config.toml
n_layer = 10
d_model = 192
n_head = 3
n_kv_head = 3
head_dim = 64
d_mlp = 768
vocab_size = 1382
activation = "tanh_gelu"
norm = "layernorm"
norm_place = "pre"
norm_eps = 1e-05
positions = "learned"
qk_norm = false
attn_scale = 0.125
bias = "none"
tie_embeddings = false
parallel_block = true
extras = ["capped logits"]
init = "uniform"
init_std_qkv = 0.0384
init_std_o = 0.0
init_std_up = 0.0384
init_std_down = 0.0
optimizer = "soap_variant"
lr = 0.00447
beta1 = 0.95
beta2 = 0.99
weight_decay = 0.1
lr_head = 0.00754
grad_clip = 1.0
warmup_steps = 200
schedule = "wsd"
decay_fraction = 1.0
decay_shape = "linear"
final_lr_fraction = 0.0
batch_tokens = 32768
seq_len = 512
doc_mask = false
train_tokens = 110700000
steps = 3379
dataset = "wikipedia_en"
Each number is 128 + 32 x the weight over its row's rms, rounded and kept within 0 to 255. Layers, rows and columns count from 0. The size above them is the row's rms in percent of the matrix's.

# layer 5 attention output, 192x192, rms 0.0922, rows 34-50, columns 0-191
size [ 97  91 108  93  91  99 111 100  93  92 106 108 103  98  97 103  91]
[[146  79 164 161 108 170 113 131 128  82 118 146 152 155 102 107  85 151 161 121 101 127 166 123 151 160 157 112 160  96 139 143 139 116  98 110 203 182 133  96 172 161 164 116 167 148 127 129 159 139 164  86 162 141 128 159 143 112 128  99 119 152 186 143 159 139 116 125 132 173  40 138 153 143 148 105 113 173 165 102 115 109 127  80  93  82 137 185  57 242 110 176 148 144 108  78 137 133 105 199 153 141 107  76 176  92 107 119 129 116 114 105 127 151 164 133 118 161 122 105 116 155 177 112 162 101 133 154 123 120 109 187 168 154 156 100 137 143 122  80 110 114 133 144 117  87 159 128 117 110 108 121 128 207 111  71  59 151  91 133 151 138 128 143 159 138 102  81 152 143 141 131 107 143 197 177  55 151 124 145 112 111 108 170  77  81  70 198 148 148  98 112]
 [ 57 142 143 101 110 139 120 141 105  90 183 164 175 149 100 137 147 113 108  92 193  82  89 139 107 124 120  60 144 164  99 155  99 165 171 144 143 135 140  74 103 156 102 150 131 116 123 160 165 104 140 154 102  82 119 143 170 162 117  76 113  70 157  78 134 130 116  83 106 116 130  85 168  94 134 117 129 118 162 110 110 109 168 165  62 122 120 165 146 142 153  71 103  90 138 146 186 130  64 180 119  94 121 187 135 115  92 123 101 131 158  98 103  73 239 150 138 174 137 134 108 151 126 164  71 142 121 187 184 108 148 130 139 101 138  82 115  91  97 118 108 106 115 149 111 149 174 134  99  87  88 134 108 149 139 127  88 128 102 167 147 149 139 134 124 118 159 113  94 118 114 141 105 166 198  66 102 158 124 178 136 123 136 118 118  95 116 197  50 105 141  60]
 [135 154 124 185 172  48 151 114 225 111 197 137  85 123 190 166 148 149 138 112 100 141 146 112 112 146 129 106 133 118  95 132 152 177 106 149  79 143 105 113  75 137  80 120 138  99  98 143 169 147 107 114  98  83 154 139 129 117 128 139 137 132 149 166 111  91 108 122 118 150 241  99 157 119  40 101  22 105  75 113 150 122 150 137 137  68 104 113  80  77 122 171 112 121 133 159 134  82 165 119 158  89 149 145 163 123 160  93 106 128 159 115  90  98 163  93 103 144 162  89 104 118 119 145 136 165  87 201 147  75 162 137 163 151 162 122 138  71  73 124 104 108  83 128 100 113 140 113 166 108 121 182  92 139 160 107 124 129 156 128 128 137 165 123 123 153  86 103 160  95 135 132 108 156  96  94 109 161 123  99  82 129  96 137 157  92 186  93 103 131 132 128]
 [122 150 162 152  75 161 102 213 124 123 167 161 101  88  93 138 201 179 110 159  81 119 122 114 137 118 140 108 143 165 141 115 109 127 131 140 166 116 159  85 190 103 128 113 118 136 165 100 141 177 119 179 131 152 150 128 119 137  99  99 152 145 151 122  84 130 169 193 110 100 124 125 142 100  98  75 193 139 124 169  87 100  74 187 170 133 161  96 137 118 133 167 155 169 117 152 116 171 166 164 110 120 158 126 130  75  95 129 173 158 158 133 126 140 100 119 119 133  73  90  61 153 122 129 167 189 115 105 139 101 154 104 159 113 143  89 150 119 190 161 158 143 172 135  75 145 182 194 111 122 134  83 154 123 157 154 115  60  99 123 130 134 153 167 142 131 126 174 132 149 110 147 101 162 131 175 198 127 199 172 123 160 130 126 178 156 115 167 136  60 165 194]
 [166 114 149 157 163 159 120 139 142 169 146 115  99 161 134 124 124 148 158 145 100  78 130 111 138 137 123  89 184  47 142  63 175 172 166  82 148 159 175 181 113 140 109 104 134 133 157  99  61 142 115  69 113 168 124 136 128  92 158 126  80  88 129 124 119 126  93  54 114 114  94 181  25 217  97 118 195 135  90 116 163  71 128 142 122 142 123 120  95  76 147  77 107 175  96 109 169 135 160 106 173 106  93 148 133 137 142 155 127 114 153  84 100 167 121  96 128 136 167 131 154 128 149 132 123 109  90 107 196 119 171 136 111 162  94 137 132 116 133 143 106  76  90 132  56 114 133 152 163 145 113 119 108 124 189  89  97 131 139 126  87 136 158 167  52 122  96 131  91 167  81 166  86 126 118 148  90 178 132 144 156 131 145 115 110 148 164 188 123 125 155 135]
 [120 167 128 129  72 186 171  94 139 135 161  98 100 172 133 100 107 170 107  66 139 151 100 129 138 209  91 115 160  93 121 126 102 127 119 151 143  74 160 167  99  92 130 176 110  85  79 139  96 134 111  88  77  84 102 187 147 134 121  98 151 127 168 174 106 134 136 150 186 144 198 108 140 185 166 154 163 187 131 136 102 131 145 111 144 105 123 145  73 167 118 116 205  84 169 136 112  73 102 135 126  92 142 110 145 112 143  76 150 155 124 200 121  94 189 112 172 141  85 145  91  82 101 108 114  89 101 126 191 106 162 112 114 144 124  88 141 187 112 135 141 142  61 170 140  82 108 138 122 149 162 134 149 109 104 151 130 123 123 144 116 166 122  74 119 127 105 123 120  81 123 141 119  63 122 166  99  94 120 172  73 142 157 214 103 110  99 163 130 115  94 103]
 [152 114 183 136 167  76 119 123 153 117 131 104 122 117 161 134 132 142 175 197 142 181  88 129 119  70  74 125  75 135 138 102 150  95 153  59 149 136 116 129  94 115 112 118 166 137 164 127 119 123 157 141 147 139 104 130 134 175 164 148 140 168 158  93 103  86 159  87 132 149  97 113 171  72  89 115  84 175 139 129 174 164 117 122 149 114 108 104 124 151 116 141 116 139  71 118 135 171 111 134  93 203 143 114  89 166 110 165 123 110 139 164 142 104 115 131 110 149 136 151 117 110  88 137 132 146 124 148  78 175  46  90 159 135 164 124 189  58 133 121 170  69 160  88  95 110 146 152 184 107 188  51 100  93 156 123  66  89 118  82  99 163  93  95  50 143 155 178  49  91  83  94 174 104 139 130 132 149 123 112 122 136 179 101 131  79 107 123 144 143 122 161]
 [108 111 168  63 105 115  84 110  82 108 154 131  60 125 142 117  77  60 163 117 144 139 161 154 121 130  92 122 137 141 125 173 164 143 153  96 150 128 183 208 102 191 169  97 153 139 118 137  79 136  66 135 109 103 111 130 106 111 139 108 115 126 106  98 120  73 152 123 104 130  87 132 147 187 109 119 145 102 129 199  91 111 138 159 138 139 180 129 124  98  96 141 131 147 116 157 154 160 125 129 105  99 156 155 158 102 100 112 104 211 137  85 158 148 122  83 172 107 190 195 101 140 134 142 137  16 113 122 145 152 157 144 175 136 135  87 148 152 113 156 180  98 123 135 145 168 165  70 156 132 122 110 123 145 163 152  82 119 162  67 205 157 107 133 124 100 128 162 110 154 116 120  98 151 104  90 139 107 192 176 148  90  97  85 159  70 149  92 135 179 126 115]
 [121 150 157  99 166 119 159 101 127 109 115 143 160 140 145 148 136  72  90 126 110 111  96 107 169 131 166 100 113 140 143 128 108  92 155 154 136 146  74 115 111 125  91  92 139 110  95 130 146 117 117 129 144 146 148 138 166 155 119 153 105 115  39 110 105 137 136 144 122 155 150 152 133  84 131  95 148  50 105 118 114 131 104 169 167  93 163 172 112  98  94 143 101 173 110 237 147 124 143  97 113 121  55 160  77 124 118 149 131 132  84 193  75 113 184 106  99 118 148 128 105 113 112 105 149 121 113 137 153  64 158 157 143 204 139 163 104 104  86 176 111 146 160 115 105 178 126 122   5 117  69 137 180 148 162 113  59 148 107 167 140 126 150  98 111 108 136 187 152  87 124 117 110 153 130 119 106 156 175 152 102 186 118 123 146 194 102 122  71  86  74 101]
 [ 94 152 170  81  96 137 183 115 117 157 190  80 169 134 122 167 121  85 153 103 102 151 145 184 151  50  52 186 110 138  91 142 148  91 144 164 101 168  89 133 145 140 163 128  87 120  94 142 106 158 161 113 165 134 139 122 106 131 139 137 121 170 113  93 125 168 123 146 155 150 168 153 126 198 175 173  97 144 110  71 122 180 175  91 134 126 130  92 132  97 142 109  69  74 117 195 145 108 148 167  98 124 146 113 138 128 181 127 109  84 192 209 116 135  75 118 114  80 115 100 118 138 199 113 116 135 103 117 121 158  76  92 105  83  84 116 138 113 139  99 134 161 140  86 114 141  82 134 125 139 156  68 103  98 178 135 122  82 147  99  97 140 112 178 120 102 148 139 135  88  96  61 124 115 140  79 126 140 119 178  91 153  99  80 161  98 131 114  95  70 118 150]
 [ 98  86 135 108 151 103  44 162 123 119 145 188 172 158 140 120 158 109 159 142 128 141 117  89 124 135 150 121  58 125  79 103 108 134 206 125 100 141 155 117 116 142  94 125 176 155 111  79  93 104 123 147 168  77 115 114 201 138 134 166 110  84 142 125 149 131 111 109 161  92  99 159 109 119 175 132 105 130 160 107 139 143 175 148 123  94 121 133  94 104  80 104  94 170  71 135 130  48 104 119 145 105 123 169  88 141 141 121  90 183 131 127 160 176 133 130  87 116 172 140 133 149 139 101 124  93  52 165 137 177  78 159 153  56 180 120 140 111 155 193  80  78 105  91 142 136  67 105 114 121 138 153 148 127 102  73 137 128 120 118 123 131 149 168 130 156 123 125 164 125 158 164 112 194 156  50 140 177 117 121 191 170 152  85 149  68 101 102 185 136 120 106]
 [132  86 131 142  86  96 121  97  79 116 140  83 155 116 119  54 133  80 164 109 109 142 198 144 104 135 121  66 174  89  93 169 153 162 107 140 130  94  91 114 154 118 119 132 201 123 121 109  84 167 106 161 126 162 110 130  97 145 112 102 144 108  95 111 125 100  85 144  91 125  95 219 144 171 164 133  60 158 114 157 147 112 126 106  50  97 104 178  86  94  96 124  98  91 133 172 139  93  73 136 138 119 145 151  99 146 143  98  64 181 117 103  38 112  53  84 130 138 187 106 172  79  89 132 156 191 141 153 124 121 131 153 147 141 180 109 146 123 128 109 152 159 155 196 156 148 115 143 110 138 154 153 142 112 119 133 135  83 119 101 125 189 160 121 138  93 114 136 179 135 121 156 140  98 136 114  78 125  73 162 136 128 143 130  82 123  78 101 100 161  80 120]
 [160  65 164 102 139 106 140 117 135 161 111 127  98 165 131  98 158 109 133 109  99 121 120 125  92  72  80 180 145 170 133 170 108 185 108 176 129 142 145 147  97 168 120 151 133 146 117 125 156 125 134 158 142 131  95 141 128  92 124 201 142 132 111 182 155  80  88 208 120 175  97 133  87 126 115 165 143  97  97  75 121 156 172 120 152 105 138 158  81 130 183 117 124 118  39 240 101 189  90 149 128 138 150 138 102 150 142 178 123 149 158 100 160 193 123  76 143 102 124 167 179  89 114 114 124 121 176 178 135 127 128  51 170  86 131 116 117  94 115 169 143 146 105 138 158 104 113 163 136 152 122  85 126  94 153 112  71  85 169 115 101 161 147 111 194  49 131 116 144 146 112  96 154 162 119 130 162 139 118  99 144 135 177 152 148 136 100 130 130 119 122  54]
 [107  82 126  95 199 141  87 133 129 143 180  99 120 219 124  48 120 129 148 101 112 131 167 111 136 124 146 139 109 125 173 115 109 111 142 136 121  92 131 157  92 131 225  93 167 114 125  92 139 145 142 128 102 150 100  83 119 142 138  69 118 160 149 119 126 115  93 164 118 174 179 108 111 193 113 156 170 163 160 138 100  80 162  45 183  93 123 150 150 118 105 142  85 143 134 201 154 134 159 115 130  26  82 112 117 199 180 141 130 169  85 121 131 170 138  87 102 115 144 124 164 101 147 119 121 115 147 108 204  67 102 153 137 120 124  89 120  83  92 127  93 107 126  71 152 135  91 130 144 163  97 124 111 126 100 168 120 124 167 150  77 167 135  95 155 126 110 105 155 123  64  80 181 148 138 159 102 146 117 131 110 141 190 130 145 126 107 166 112 154 130 132]
 [ 88 125 149  89 117 129  61 107 106 125 132  30 147  58 150 128 106 151  97 148 133 125 130 146  91 117 113 120  92 133 108 143 132 102  95  99  66 142 199 182 150 124 135 176 148 142 169 104 126  64 128 121 179 111  93 153 124 145 116 125 195 155 106  94 107 159 112 119 136 123 177 133 106 109 125 202 146 155 135 108 108  88 138 148 105 106  94 126 142 155 124  90  89 158 117 135 151  75 103 160 114 180  84  96  90 182 117 115  92 156 228  98  91 116 127  67 142  93  78 120 144 109 142  85  97 106 114 171 106  61 126 155  99 105  98 111 146 149  82 149 163  95  92 150 122 131 115 117 136  87 113 142 118 119 109 137 151 147  85 143 145  73  83  49  97 117 167 118  82 195 103 172  73 142 155  95 104 155 135 144 182 162 128 129 111 157 127  91 165 170 161 100]
 [142 120  91  89  79 133 170 137 128 130 139 101 149 166 156 133 118 138  89 154 135 119 177 103 139 119  55 113  97 111  85  97 157 160 137 134 141 118  93 142 179 180 127 120 143 153 153 159 108 106 111 142 165 182 130 136 157 145  97 122 176 134 116 183 123 148 116 188 141 123 189  85 193 147 176 130  66 150  76 132 145 142 136 139 155 125 130  88 106 137  97 153 164 155 131  41 104 151 185  98 163 178 102 134  67 119 106 154 134 146 179 138 131 175 132 104 129 203 148 144 154 152  91 114 144 119 147 132 129 143 130 127  71 138 132 137 164 107 122 144 114 109 152 110 119  81 124 111 150  82 144  79 140 151 131 104 197  12  88 116 131 146 140 136 171 122  58 153 201 204 130 128 105 111 156  46 165 142 137 111 154 121  66 113 153 179 134 130 104  85 116 144]
 [133  96 100 130 111 132 118 108  74 117 155 172 179 157  96 107  63  95 112 171 117 177 142 139 183 101 147  84 140 171  85 159 115 108 146  80  88 132  51 141 158  89  69  98 147 150 140 151 137 135 114 103 141 137 158 142 160 101 140 164 160 180 165 129 132 129 146 130 106 165 150  78 149 102 149  82 134 139 127  69 153 144  70  86  61 133  91 124 156  97  84  96 162 109 121  45 115 160 178 158  78 125  48  94 139 101 143 123 108  63 125 153 122 133  65  89 129  93 101 154 160  94  77 150 123 184 183 108 110 126  66  68 124  98 162 161 119  63 130 152 130  74 150  88 134  67  97 151 132 116 147 155  68 157 121 132  73 140 158 133 130 149 104 155 120 126 102 155 154 163 115 146 116 116 152 126 122 159 143 105 123 106 110 175  76  98 133 129 105  80 122 135]]